Each number is 500 + 50 x the weight over its row's rms, rounded and kept within 0 to 999. Layers, rows and columns count from 0. Numbers have three digits each. The size before them is the row's rms in percent of the matrix's.

# up: layer 8 MLP up, 192x64, rms 0.293, rows 72-138, columns 0-63
# down: layer 8 MLP down (transposed), 192x64, rms 0.161, rows 72-138, columns 0-63
# gate: layer 8 MLP gate, 192x64, rms 0.297, rows 73-138, columns 0-63
up72 085:530466538451509540550455416518527430532432472446420417501510535455583406571514561471453581458576499471525510405549493517590517461519560468482465494374564538484455473460548519478537481453450463
down72 085:466550455556534511432480457502441490453589431522534578463427482412494503524560605466497375533466572420440509574485491606443462480513532516519487463500580545476449533477528471547557445442514500
gate73 105:573506414534479466496531485556488464458493557546526518483563442512445503492469615444452488524527516477499588608466568542517413405461559465359407518511491555419484523545486490529560513474475511
up73 106:562570503482549541434555427524472519560521526442569457525434528469432488588421457413501470506451589455479458421501454465506520478536455455477496422557546560451431522573499385473473431526484447
down73 102:518395569491440429547593540414530500535496439508544561490592454507468518511494562492519527450559485567502458559549448489433525546403530522527476555556533440473509455572471525484444552479632542
gate74 089:474454500461484601473517456534570499491495558556493514488533548500501482531652583482570480480491481561562458513534488446576519509617542526592458445467543582537552484402502472528568502550579517
up74 093:399446539456551438465516555542518546469484517427507555415450475509561504511441440518548520514376515408508464451504440485445563420572483460514505506544486569565435538526517550494443455575551414
down74 104:531556525562507497423489498436449503487570493476548496519476468479519374458487514539477605478537516399434504390571502544485532477474480440424496485533477423392480581406523525423508482548549538
gate75 094:510540494447424506524569615535431498556508451423460482569447468500467553439500474399462493489513507405516432516507470427471491476471534509460495579467477566454455528526653419454487472568472526
up75 093:465463586428505518560370462505455537546355516544458589505488488499513478472446510557550464421492534547514506431424436507468540482534481480481498384456463472427503535425501490489420457559517478
down75 090:470508513409505520524418396557543550503546519482507453484476587473475493493434614457366465517499436491458474542483525458485582481404486476424514444508452474588513483525578434527464502409490525
gate76 117:463540455458540539503489497590521459576467502564477491536592435383462444507537427464536590456416535575488404540555493518473454429512556473465504474556466495598422467519545452495523430457493539
up76 109:528527516474541534467481523501517428544519525476481589484496602476426484608426404613552518527492603517526467481494495560475541564437526552518552468574563507570494509426503556465494598457569479
down76 102:485457540501489451480501442418481517523565532488497512509447441442436501530599456485529477528530438518569374415530535538600575572379476487540466554494583530502449510538499496458518404575494491
gate77 098:599540500467543497465479542588488601504491547576489496506492494472501548554586526548510531559397497504500520554450599464537527426489487566479523478579555532540442569456557403508570461503397545
up77 101:474483512496499525445419441513578595493612528560515568453584529496473404515489525546490562511469470435469473482528485594573467508520411476430449505567519482549463488417528547518456610580517507
down77 110:502521531466556522433609519403506508519479415399530476436468597544584457475599454460574491476534535471488502562493540552470639483513539543556467497457441459483444496490552511517511489542532424
gate78 113:529557573526540496460489589589538534547509572628539550498470599492558549431517477505471462481474518490564497534489597483521497540516483530473548498433558520427421495596518567455526539419410508
up78 110:405499495469533547499441586503527513489414498524517586508608494528447557504434580427516435436420486498426499484530546448506432530523467479541494434466538427494565540498585512586501481532569403
down78 112:521490488529515517543515587416509500513497610565438492505414547388538559440466472531508551509478455400477549479451558521461524535611514514516562491485453440489533565533456574423518517397561464
gate79 107:544447445541538589447534435533523515561548549535530471561471438562513455428508577527388583600454558479531513486497513513519443503507573487447628469519486560456512560508531477400506574502500488
up79 110:486403572536458579425433484520638473531541501442484507552418465492514546510463497584587457528471463439525488552520450469525526577450508522442515535475517634547512550478423564445494529494515513
down79 110:404502421642491612423538497467568475516445556516540562451526487510534521475542524518474508506460501464495484557493511562534470551619524536465581456458349510475538545520537539500553508479481498
gate80 119:517443416512528509436576446505449503542482542464490483498596464545539503613450543575503474509444586403488461438449487531545482503499504462497498385481580461570440502459605488425519522455522571
up80 101:396493493530579476491521403448457579583522436465449523466450588569493535458512511500466511512518409561494426493554502396524445437495459550544430549460517558430455537485500543511476496560572422
down80 105:566545510516608490494406482431447507446464508469520532524517583394552437502546575516532481444520617514546453448434537579511517475460520454468522551446490484595513551480502430496560542505564585
gate81 093:457510469422505561491429509507446439524506404403560481466535564502496484506524461433448518557509486469410496455527518454591568484530587526357469468536583574447478537487478612470498508484519486
up81 093:538493529466569529535493518513487453456574480591504363494504484487405496490521511524389564495509491473544452533491581464564522430448360546557472484525470440548409551480529461516545446554482554
down81 094:528565472460577513521531540517479523546397448379556599531537517510644538527446443417541517554494522559523513484483543464483481458520518487522485490608478531480516470491413531470412480558466577
gate82 104:468419581559589505569506452538520543499546405531485496468545506438504484564418497498396542541450486456508528392441503473581534400458569543511472497455536478515481483481614476500506493434558567
up82 097:560545536548447492434544463458488548435399514532493429379561524508437500531506485437448509438488524519584522603465459605490472498552576477536558513450503440546510406535473529446503465583460496
down82 102:486506370499498528425503555483513511563509541482481505446485448521550569463470475430545457517561524492473420464383429500510466388477418537513536449389574408432559458528490508518439462518499516
gate83 095:530508565483577525519520524444525505452464508501424430471495589501529511474457500495503513580419524450576487520500494509485634536417560508502415467490642519472520571492599456427484471551518585
up83 110:520517426426531508531573501484466484482463415495534502524478585413420490460417558592490487489469427532522464595536631568509532562485506470473496548482509411409482573593480519491474452492476519
down83 101:534467601481472475474586500427470447565583478494465411510449588465481483482510463559606535506505420500566536578610508438545468585508505540504567529569524574506521465540510473491539531592520497
gate84 108:494511587549493463518442554550423451478605481511501369491551494513486451527523530476479516441546542601411466605525450443505506544443511466382508480576552494542457507438511449430478515479519555
up84 111:531504557459584506464564478448511491429557489492461516521509467537435466512436504514554514466431472447426446606370406470424500531528467486493451472521635500576451543504516470565503400499502482
down84 112:500618526499549517604494501458557545435498624470441454508488445470466462537467466539517556572489555448513510533496461509541393459547478530516376530531553516530484533489381456476484527528539589
gate85 084:389543490512560447502521480488500481568467532520496611612528452458543573446492611552558503435472562498503536380508514506594502538460499562484569518532553565519533525479507428493548503547576521
up85 085:494416543479554568460499441430521475402486502432506451479428522485384511532451458539501565473572522506500495474498454539550557504418582498518466483492458525415563422493583539566379464520468552
down85 084:537497572425485599470472525516436444475560519506569468439529464539484444516526568538455593461523488493424473547512592551558500610512587576467508522394473523487500471579515476394505514480504435
gate86 086:522479573463529568476454436390524430560509421523436519556500517450517500531575535586487507379488542470466534466441558474511475564424580414405415477513463475471499548532521474471501554444547496
up86 088:543486501503476538515531489404507384517469441373507429486444631475509444532437462472432506498353473573447437557545478504493496457536492536478467461548491544504495571538527522559545475503460543
down86 089:516570551541474404453474545477500505432501555512543473524508401539514444441550471370436426461475566478525566457492410538437550439506473471586596477470454473433474470411512497515543500530552482
gate87 103:557546599424391491467531434511526494600623492455464480496443473512500472480479551530469405506495501488423467500464518524521507457469570590510473394466536545408431492437494449579519466531474529
up87 100:450504505526530530467491470482530501485523487400501527482589530449510486492408420454512483497428463600555569464507543435433522489569621492513563537535582460520470429503420459465413597570531526
down87 102:458568502504567511521525547429479537395531459498497586512570660548514422526480472520462456511566492463457594556496393466449484485474450466500549459518446483462536429486532417482522539467438549
gate88 100:435535528463520510503543523424450457552424493495600422552555417497578550404453555516492436515549544521538460511489499502499500539543554431431542467462563541593447549477419461530477558546472397
up88 107:587540466525533521574505497449536491524549498454501460554555425513513495590548547642536529480512468531412497507513534516488578446486457431430375558489473523426538565498584494518443480428550535
down88 103:496580467521446535445493483478563542472538450562472522461494581446572626573451519472478544500356487503484564495447562441470495535510415591503546485593502495472474518416559524508493521474437552
gate89 097:438559539514585529502420414555477470471492592537566463523456461504499562504405523598522554463513484589579474524537492415555452501492534602475419536492539511494425530578571483485524456513557476
up89 093:478485525477495465482562624459502600459490518490476524502516451491470517423508446440424480488537546371451570501462499448536478540496493444483631422382539422450558506521508470514550460485442530
down89 090:485481505538487551544484480509448511378529488462465527534507537446462589522464531561458452430540597503500472626442525509539561460501464569511503610454501496530481480540462471512337511514455580
gate90 084:460418529479556590583446531552594441525492612492513476527526421555541464411483469491531527521575499392506468554500474393466496477496522479444544440488550551509537504480484516494546539513489634
up90 085:474458373501491487480613575460502530485543538491491471527493524522420459526532551462466468401449467538448492494508474588462465505512434567481449590483561475584456600553457568497444495420512422
down90 079:509475495493501539453426459503498434526521498527547523532500457540538552428453487506562512564610497475553557440526530432494451538500588410572547443476522613456578552495494445375494589527472557
gate91 094:439364503516557469502407606502493456577462400525588505443476581547529453525518490541541456521420538464419511521485498554450499515480490544504528504502608511538445482494508423461511573480586485
up91 089:482525577570537508543568598544441454485474474536515546522467380554461496576434456518411460614470461499448507482543553469517521527500481582475547551515546489486488496552561516511591457506590401
down91 099:510631452633492579575500414462561561549469499496614506529545547517555464450468523519434428479455415533492530432424535498500503507518527492466461500424541439461543493488466415522532493514485543
gate92 100:508587464511489551503518420449445441537542467461549566502486576462443481433400549441506488488420611403493481567508423526525509475478496466520640507473448558477542446538479516459557480427474506
up92 103:465526411451549520524505537464430430501513539626580521440498482489460516461419558403521523533491498448500455489529427475467497507524503516562474599467522449445502589409463506502509493632498409
down92 102:483507492456496470441495508486451549456510572514503556406506590463564533550508459448505574526497473548554587514558539506563438502576502507527523513419449562549594439491481431620626463503451489
gate93 096:430528524454447492379501459461486462583509535488519452445440507504476520542457428631475482521490476426515593477595508421533385476535551499504476474482491476453449493550560445514528459524619501
up93 098:502471509479418436429502494433535420532438463560543483423509589483480462432532495574451412550511574539461584443454570472512494485460507517501478466354555470581509567527503505551522463574502532
down93 092:580462546507432497391472635565537473496470538518485580475432554574507550543531435488519557541525439601471542538471498501491491498531460578445499488556521449464570529454431586548486453500523577
gate94 080:471512435581574449526543488477486518469468519456548551607540560541524461440499447457541488570519544539467549503470564478400485387431465464446432488578496547552530472555511402509584437447542482
up94 089:430467537565504401495490410521500463486508397498556569529515585519521522410563574532485582493471454533536462528526475526548556416410454437397507477446521575516474473534555448500455507434446514
down94 088:624497446498527476558492544531545464504523504436513529534483511502479403566491530502529500531557529507499461417507485503439412535523533535577487532501495368551430504472363541581544557529540601
gate95 093:440477531560386501455436545503457524523516499461447535451520487460363546510529510526550465423494442419478570543405508461610443490478595553511511476400590505499505474461455511471529499453517461
up95 095:483509494477527440486470549488497498490518517475549394569438516525520551553452523529463551515497563498451558502400427455485460489411550612548429512489370468479586477541412452523599458457521472
down95 094:451501532381411474536514453402468513468558468469523495446490565502443519467480501534470433482532476496420461486473440474450491536531541505456576455442501431510471527651608534435503595456464478
gate96 111:558502513464507464460533486556465576483457520471390557436556463458391551446486518482588560504445608548465529474458503484524447426484528504517555488411488464478526473508595476494489454515558358
up96 103:540519474493471579561471434503410424469489469486530522447534437473480537475439570473573504652472612507493470517479523558433530508521426598554515474517423520489579468452474446534590489478484467
down96 109:543570495431444490497471473547557487405503471551486518502603446458418532375503481515446543504483562438480551489594468532474488503445465428465557591564544521512524452521466514398439568535448544
gate97 097:471438542492425441549562529591488545531500490517460492403509603506481520483498579441472558420552552524526562421545618530539547595554594510482477465598513491505494447518555495475494507518560539
up97 094:528547397523508418484500386483523414573434562530523429515596557491467514482525534471470470509500516582550454474515494498449519458467469487426486490494578567393521494625515484422444487473555544
down97 096:453600502458509477494471425470531395494436508578568587512630528518515444452503458552516477484442508496516502538478493450428546449489470493528429455483540506396435466575598514500535461469565424
gate98 104:499557465509461445524571432471401484469488509576494507442500496533497603455437596491490497451475502434515497475481560497476454524417552445512558373494481534629390453452437501544535480484527465
up98 100:511552474494570493502430564443527415485499532575353606538500575491543525463447476551474490481471500488547466496499519504486534563515499431529473588444525607532503481495491385409439487453535558
down98 108:526545502522540481543394548497539541547505446471504669511541577481499463533485474476463593502552509528447518520479455420554474507547468508648541504498515515499576501494449456486547494573588579
gate99 092:483464596489537512397501476394557439515454435581542414534518418508509572499476478502381555516504559529551490545562579533492592517462522559394563536451535532515522460508472495552489517538514470
up99 092:553556407487489503525572498420512551497498404520568570443538520569545497574407492558531457475464509645455483549456520570467458458506530521462501524517462511565427515510481378537491525429481539
down99 095:581533403425520562542465514560497453441576535435532486543595520485471491522452537421467433474505435387481484460484482513367500537480569542439528539458441413483462528506455552510440473488454522
gate100 105:476484532495474574417513488490539460516497486501508565516485543387500611364532541461631568564461560459541487531552566479543570491577549574500483478498458558459488489432551454486526557540492515
up100 100:497475590459498549494425487520529584474529444456383505476463538543475625473460512572443526471467469435463463541521582464514487609436394495494436475460440487508537457472502509439493592435536475
down100 099:492512388469612471438473437504501490599453434500582434414514407515506473467532481470533499530464549469495455487511454499552441461410449428562445417468489477591516462491533439461479537525452430
gate101 100:530526593493489499497549422453462531496447442535450383485474454489489525472491581442533449517518589417517575534452446457437539478496499480554398475441442544558523444562568532580465580454445503
up101 095:521444548485490540611468537580451489606501587554439571433508544561455498542538451520560575498508493454520549448542543503446484500609429442514500515554498425503393418477475525511537535491522440
down101 093:431511474492493535439557497421434457487452485522489490589539387503487512513491552429634492461421526511561464584563435514509537506408433433449531466419475539511596495508432489451469508548516481
gate102 079:496360452525560584408529453580549514555518521397486518467510489463565398447548500509531516495485514545467555461433609571464498476500476465483493579509493474540561582512515514473491386482510504
up102 089:539496526530491432506547519475515476405486461513529478554415462397501455508430484449496474517504518522504534540492517434573567480517400414490467521634527474461613507650548553505486506515517447
down102 088:599526487447494534442473499504507442560425444454495457524454568529403499594505526528476517558482382426580411463565498574493516546540507526492490421512501508555451526595486521521550536491455603
gate103 108:533538521479538529492550552495463439556495484539518434509478417534559485473420547526520597509429544480448509554452635443514472537566522447503418511407509469492460524467548569569419539382504528
up103 101:500471525493494587457498506501486530458443440549508528521507498480451443436578527468432516563540522533492406399470457484595525458549542476476523500427552492553454490536533568529662387466535437
down103 092:467446508518520414533484425504469561450509518499500473450470439529500472592448493514557535511457473467564465468516588598595590391366489462521382477537528526496465443540522469529441477496466521
gate104 109:553476553410446527561563573450452460540507541464559451462536542466529482416509592469539497487473567474511427449440571431443481562497439512471496569471442520404519512479461552548504542458540371
up104 108:556509480449524431515406464510485489530543527516530533434421498469474463580459483553528476442439471465562529492494552569545533518488524581457464486498478492321502428514471593577515585453580469
down104 104:462554459475482503435529517479490399518546504499485437591615613529528425482504464476462542417519424501434533465467485516532455596593585576566549494563456527493490465514501430506529487573464482
gate105 096:543533435447421558458474516412468456457582507542540516559499465431400511536553445494523508508542574535468503496457481453470474498539571501466575511441665553539503463484519525399528566454442507
up105 107:488521446520404523558528539520539488548467452520592597448430468564525497458449572538532503564534492470466396594550517417551524473494513400532549491494604488481497524503512619564540549489481487
down105 113:531419418513511524447440525523436496561450621525413523469416490511462449461532434499515495517600420543462465476529535440549572463644470471572504523490572427486494559490465539477529501479501522
gate106 106:447493601530367485484443426468479626491509527543439485486614535425507579544482498482493539515423549461538568509525557483506587521537524462512491581418468494539529528496525474497525551397505501
up106 104:538499494454521456517558424431519530515449521413529514578418491426419578588464458518433461529576440469566429506504623499468548507511569441491524539468524529403515412493449473455491460481504534
down106 103:439457505524510444468552524560541423539470435567403441450486495423550534527400542545527539488531515511524471501541445542465447492484493559415476546532364487489445612529456532498560515409461458
gate107 091:502515447380482524518526409454505612548512418572473486525432532466464527564544435495418414477441535504506473530512521522478484494534485452387441469488498460482532504592420495513429619474480520
up107 100:548584458496408428493531429492432488457514484491523527584565492491549476533526516430485474407599452562422492593496507527452511433436506474429616543487555459484558518433496516535470514409482544
down107 096:441494527616511509540471475454511477485448616590500394491507563473501478452424580413457496551478532518395466475485483506411535576439482458493502482496517544505516553453592520512556533416506431
gate108 104:382550539395483475430499446539452543465405549553521452437514512504443490423497528424550491516427580492491555486512398504519501454472476427473517565535574547483562512507431498569495600541493472
up108 113:557486452512540492558489500426476554440445555501536490560478498537503468530506553643503481529549493448503497538551607513533592512552465455389393399494428514489491507552514419428536467450523530
down108 110:507436538441538424482649545455539540553465357486544374484508452449494527499540556491417478543516566581485447540499516489400454491535505545495435488517541509484427537512527543468516487484539472
gate109 097:479495517492544562513426497409526481490577526468423546531581531374556475470493492602461537448512460446515529594512556551495481581427505539473578406433506564540475483533548437543463463482566496
up109 095:552528562451640489521513448508471609508483559465469512457570529459635413441493522516576518483513501440491532579595531424495421555552466517487539488580470527497535487458455461486443480495540488
down109 097:483535497610592547531559569587524513504584556537472565486508515531453515502502513542565503469513391410469421403507490502435474546489501435477509509456505481450496584449532476614457477462554425
gate110 104:572456539517631461537488578546465502487539460533498444479568464444531393477500566441542409431449444549494493542491558508602492557520486592489492431466452578481454450507564491502466429451502505
up110 105:554426567523475572537524532484595524498485506591505490530502519512474491549505533487433444474520497447415480455527504450490391569554592416495447480497501571481603613453532606479569457473490493
down110 107:581558525512474457533496541454519471519461433450541467569578475513461437573538449453410525549590494554582403490546620509543508499472470528561450520498448522491518432561495459511610474576526538
gate111 097:488494574486400586456469424369451470556499441543466556536531501545497508554543434493434455410550532476485438580405505424524491514482611524536530483537504507461560448551510498553487558505534464
up111 108:488500459463483514456433384550480495523509467441383450520547570635553537565543434552467432499573428516463509554482516466557487562444491502486511512514580448507445501380488531540555521508452519
down111 100:546489418499511459552587580511556507504443600477497586499514605499529457500444574564572439511463537474435548505480513527512518474498541445563445506512464464414522542496576475619527476444405543
gate112 106:426446527511472563442458514449508482518563607463507426528538477398482514460525496533493477530466530478453519555534525432453589515504495581617573397447497488487524577468449580474551513530546402
up112 109:442492545554485497411417637508491486503575527466523515513427405506609511465554451492477471462535474458421467483554512540504512460400497542455587472466580511472602571490517539438495468465471523
down112 105:505520535575419562438473565558507533466491468414633508430447462454552443548540535551511515524500507564520503524498406453526480550497482502582526381483485533575555549438450551455565483475437538
gate113 108:430434610501482542466571505525427471477486407573567547441483533477510515483461607536447575514459500489485526524528496544514555486430441407508511490545510450466561419419393493542460587525500529
up113 094:460521422435520610478471430563463463427546515592502493516558528415526480478458552525450454557483470513423527458519510612453455464452504504528603521513519398526434575536457532451529538440473551
down113 103:503546537592536598638416482492522511476448527495519521502512415451461544596453461437397492518505501516465574459460510444421445580518459505430530499503462436514509544538531496485538551514545399
gate114 092:565521522504555536580514499523594566497542435457534597526579510489486503542542450542397513560473577457595503525490594467414503364478528504493444469506522456544564422547537486469497549492529495
up114 092:573462579449629553640614488535464527485455451528496599479505539513494473453563519513512468490453537506552431535487529529522549453436463487601479565504514501478452541561550464464496559429484530
down114 096:475541368460416456433510594486578456530507524476617447583536471547523498480409451552516497565477574533476463521538536427493479485556511521528502475492575431417505440506487523511475420511582526
gate115 109:451497516415483519437466469538555512518502503461467437399546487474456607503460492609502465513513474498462468475527567485495470510498595539531462507524511510524494390581504647499544593385540495
up115 106:542531560471401517513473393479432440436577502506594490500493583499501478548492496547460461601542580542527461413551546445567457521573490548465472522545548529571433540474491389549505499524481522
down115 104:504484558545394471400565521513497562556469542477449500431527488487489468477531479507522547536584444509531524399548542596505549545532478429454406509528600405455533546575485508520467501552408533
gate116 102:429516524359543543403571555453427448569561515430486484551479521481563505530472438472478491512544443416415508492507543549540600565505476528471467538518503468443430516389562497475470508523505457
up116 108:459466491495472438551479449512395563419386507492544585503541440514408514431555554501509590536457561482528510489468547552402441483458568474411483479484515538536481470510454588587509455498468535
down116 102:435466538505504495477578545493479603526588410489487494480547509433515499562529507466473470494502484471450554603513447471463469592497478540423535485540477398578568415492626483445507486483453411
gate117 100:405446451526551563554547508558471455513539486563468517535613497446543470502522569580521477494518482471441424425501539496539583579479513511515547586601467472469544497483569578536522521397525569
up117 113:490490569461513463537589566566530551464463538471500542446546417511467461479527510488421560431517489549510524515462388590541546414391530498583466505541523467594490442463558546402455499474515492
down117 107:501550455588547584534511505464416555481491412556557521524474543461558531488535467544557425516463486498446583500567437477487561499520553546496572522547499409534466529495601518363536557467445456
gate118 082:491538581500507454407524359477465526505523499554496542473491483523548517551555469472520399494458551518492594427515503424490363455471479508531548387513504535455415528570558491496536562532512470
up118 085:483490519565491585602398520550569523604428516488506452563505432490494603503549455484463510585534423519544444527502426469485514455445527444571511501529497544515453399467565521542493547559509563
down118 083:495463484487488587506431556513546481572534429469640505408551457521410522518547580491531568460561507563593544550492490510483443571564496560491465519471404481495513523556464483439483551469584510
gate119 102:495502534473510506455546433483611471438553524529519453506491439563503603461487524581483461463573520448456436527516510453504417400502553467510512471585600532520528465384545484449414558433473493
up119 115:581504540509576559508484417446425514533498465504501488594488537464480492593529514459530479601522518550470480465483426403481589437492474537413502536517450463521496446504509423498599621504543433
down119 106:455463512433459555531439497474530610441501486542501504562505504447456490558497451539381455486546496528476558560465449461479534534517475506326424463443588497451431550502593477500495464446511506
gate120 116:482424503455479493437549524452484587486521471537499461473541575533512544419448538535403528563510458519587510542597567544479549478563486460532502440466454519612521451466588470538561589460470583
up120 110:586490495545521571484469526525563494584471434523484575468432545484588503502507443595524573473442401436383536490560517454518553465467495473496479522605470528548419497555503454490431500485495409
down120 100:588500564477518515476475421556446539537482413510534558460516532431511543464523514530431521531421506559475545533487491433509373540512511519450417434544389502531445550538586468548528414460559442
gate121 108:472519523488434487461504456473581494562514420452536459532570591465559489422519445499432492558413472572544512564504544406469497564530579548548566496464548496594509445471461426574510583550523501
up121 107:582527595496486556440489473451442495417476518528498451436494583467467499572492548505440612568441456476563499534456494574567509496432484397483542440541448606486453420474518461452546476522513481
down121 104:455459511415537429452528459484527488560436386567558362589496416486481553498467540503551471523397432528473513595496520484504439504554506500470507437549500522512463424508475531409506467444502538
gate122 111:489549560464482501505538523506494504540493446593587549552528488506592541508527462464377485478398449522556540543557473537594532503509433589543459496471569521476551450525576461532424564437581535
up122 099:523552623524536476534541460483591548487475558583453516567453479532415490474529481519495459412595489524510472475487436466450515501489560440517557494536497536469437509374475618478491523445426429
down122 102:430560479493491491517585491391441480568548443491544424566567596499531513596410481477467634487461492487552554510498489480554478553547449543442526470484474432524537458576512458522451530532435463
gate123 103:515542490523618539523591517469521444509420485527571504459575454444437452491407474551494575432438468548494532583502507440500512500539460622570440518452453569509422455537541543532547499446485480
up123 094:614520443430528509516499590536461540415497584457534560485450404535474535508481521583511424469508571479485633549507507531513541483574492464465470613531515468497512449532431523478549483429529556
down123 109:559472577516414424479395474532514408486460447570534550530486534430535543463469543404483481549508465538447466507517520478511478513526561593601505472497616473512447501434499507476526461613432511
gate124 088:538442592607540515523475457561524521457545504542510421486558454412467513473596515523523481567564502395509459538500495423588564492531462530483417520396465499597558440495529495485524512478453555
up124 092:496603484540525513435530454535512543546435381501574502512407488544496434474510565500545455481393453509506511511510510407521489433410488549533450531522512452590517598563492581513509458445569536
down124 089:584534491512504417534469556476544556507405447431481583545422447540508471522542511483587537566458477522588545464545536514580458394542484444485558540527514526509447522526515533473637543522434517
gate125 106:564471518507514479410562540512438543509532442536510525484460484392486469455491530492422486452568550437487522544445420595580517476533560446396493621438454477484435487523517465467458535511603467
up125 106:482571525497506437617515501465486533472482512476473514460540466568568559508336366596525416423483471536517473523493517522454489537530476562521535467474524490429536474565425485448501483512430557
down125 108:580537471476528399584503402490591521504459435487520513532511532534526496494557494524509475501449509559460498562539473512563511524489506564538566375445429505398441471502419560420523498388518538
gate126 112:437508458477512500467469507505541457488580574489480556496543485516460481444499561578585442506454597420376540451488468409546477476589580576488535591459588543550467487513558484528548463485528512
up126 113:490476518597646534462483451448512469454526511418525520576500489484551552451548509453475445454468519576459452566505438500456527515444515531528604467513580567559485421520519501469555541490563615
down126 111:549539550551446452422493530586543482469481505457616500600437508536528438510533559462462570533545507579577464597549511511478505423411448479489545550529533508524514413521459433510520508486545598
gate127 097:487500585493502426525541474541399453409595555459478398540457452497546490469510524472438487580498501530488557465516473530472502524480549502427558487463498562432561442409377507509467580520457575
up127 088:509480460466525442456437501495591437525492494457515512557584538541604494467564417536554568468491523549561476531483543475482481467589473365536491438525498487521471396369461461494469565479464524
down127 090:547534516476457514455488587538498566515488425532564599465451467512429474533462490546478560526439404392456479483593537510531415446504463499606448524474530448544542474508609560569524445483499489
gate128 112:525451538465533422468537549578512475520530475487497410485484512482473562512565460456530501515404530503521464504503546559484611522532516558408551492535437516526448470549558478478661416397497437
up128 106:503509479398514463556483473547448431512451522622459439384482496554521449465531470494521464457558440440517552505616550530405548495520563436509469523463531519459437524555468554498459453482406555
down128 110:448552582491449498499524369446416455442416464522460449483542468476538538514527481585413485524470483517501548500479482614441470515554462395505497486549486517475536573496404540478445584446473551
gate129 112:552406632482528461443524466480415517438567520455561481511538429494486568419443602458433492616483507538514556515473491503474530474493605473509520425430518465543457463433546490460532526494536516
up129 106:468570437538558420554431566634435532485480511560471541489488625547522408495467475483514456528553543511510473498418478466511462509613435504605460541426538542526489501491555536546523509487489471
down129 106:487506413504428553514514487550526557542483605513409499518530570467429543458524513480373502490494501483490487559418643443479544485400501469530553502504551547469474446543611481480448470547476488
gate130 102:429454537521559505455488521521456475453584572453485471576488565497441460524429508456507425429556474505476502527476440518549472564569569513442408498456477668465520419575520497451458509541480471
up130 097:445528563482506516478494529481477582466461473550497424424539480455472543401487497490447444553471523534493514506374496443565453490537431444462442488454414472526413647510504409557484523493552538
down130 099:528458502547580502455541443493465542602471537514561515595438421475448460545474483374495516454604507527444499486531411457542509508528434584478490474415504610525564447507557489500497501474444541
gate131 104:515534525494450483470550486480422517472368607505493516513534502401480496491495551429489389487517574433535590514547478502558487459499547500531488570436398558418525493475522534465463551406510428
up131 111:547379475479480560515492591472528485560456459517526489518540488434496495492439571511521524517512468461427524624590450529518546432523440515484417460610460466436424554515538481498561448508565419
down131 113:488416438494532462485450531443493528530502453473606516476531491531425507492479434538455503489470393465444486456582594577540492413477486412520461550560462459371521407520496490542546508573483543
gate132 097:578444536466528450448473524501525589496529438480375461485517501474500507475520496547488448545517554537477473625485512547477429527480550526530560565413570423522509370546542433466570539472521428
up132 119:496506526517484391465441491478453608457477421418518523568507493498566542472508483503458609435505528499413471517446539514565576521474446426490476576483480519474406525421516579547441442519548422
down132 116:484409536531477474391555572483474490506534490517552465491624561512664530548536445516497511601549462459421428518450507446522494466529482486490497511491541540555448491551495447576470505571492433
gate133 103:522495509493517653436532456526527515493545541425511541509457452496525558558461528467371504564459465535527493570510512435522566555512495496385498414556432556521387464464482478499557489556506553
up133 095:465520480518573402555479450464456572423469517487561472540490524552534457455476469373517439502491541428516470437470561478554528439405441446554511489509505619550505492569514432555514500526498608
down133 104:493491570492500576498524495492403550412524506488372479459476515472566450448466512479373541487506575545465462511435479460455434626544424475408481478604478513492464486472490515527551488505440528
gate134 103:584493495449547516501464533514491451449608458556546557452494559532448444420586482522452430395617566519474487583505485419497458524518496515484452504470585514576509483435518487481515558432467428
up134 113:600528420527364466590460546485420466491468557496430483536620430516502516471557559454480528522556479519529580582408520494532497533467513492470514478503502431459472525463547486545530409443548517
down134 112:587584464535527486550561515581498495423477467447403517515437438545547458491422488405503606498509589507507483537509505457467442459460413517559531536553580479495542491492459481462446608529517564
gate135 099:490417535482568495493480486560407534433478549517500427495596522376599417471408537461508536547454508546488505476471481479534574535522535508580474434585478476579469425505527529549585527481495532
up135 098:456447509574562535514485492507507520531503543481444567479433536515499526600571441584542561463501467549542543422505470507451448484464401524419499497478441664504520544451483515532589568519570490
down135 104:504548540541542515478400462472471507435517541521428472536488454425501651511507525477605521522488628525433479481507464572497549571435398489480449490512459511497518482501450395471537466550467441
gate136 110:539433531540481452440459420514481518479507402526564500502494576468515378518522456456463503458503462480458438520459494461409552518341483502502578494555454500513563433454590511516445520516447418
up136 098:588568489508469424446453496549505546535531406542527478366470475531534591563452467585530491489478488501566468524444480504427557455458490439526436544461536516415488542499416493434428467457427461
down136 096:420472407530454567505460479445467459561521469498513536528514383399520476486608419430546589476433576479549478504585516534553508565431413489494496518446448457567460563514481493541511502506508500
gate137 106:440505606450491492431599428425541508605505537484560490461440536529456566439447434526456502513542428537561516434609532469443528470505521487476459473492540461476511460527620454486471481419463482
up137 104:506552466563518516468429499538469490563531458586607468480488530551506471631453488471545466521492489524539485454375574541488414454453540529499501486611525535519487454436457505605463590470461502
down137 101:544509495496549549611527592554490477436515518497502536504527509510543336491470507545546448471512486512446512529409473562532329441518583540445459442533483471524451531519515572498535495552494500
gate138 085:482456479488402562527484515489490423431476489512567571511469549504513544604543534408525550458515543451553476478459454488499610403447472432487558516532524499418575526564550565541534399451458502
up138 088:499537548494457491522520479451510487515494482545488499507490544501474446479529492470431436533456580533442447555423416511454611578411419518486439486476476630444485542450398486510481643491523480
down138 084:472447409469433540509452513561511488463507505485602575487477508545561558550517512485570517445542432434545532444586574491528537392512521482481527515573494459416589536579552523553584422495466492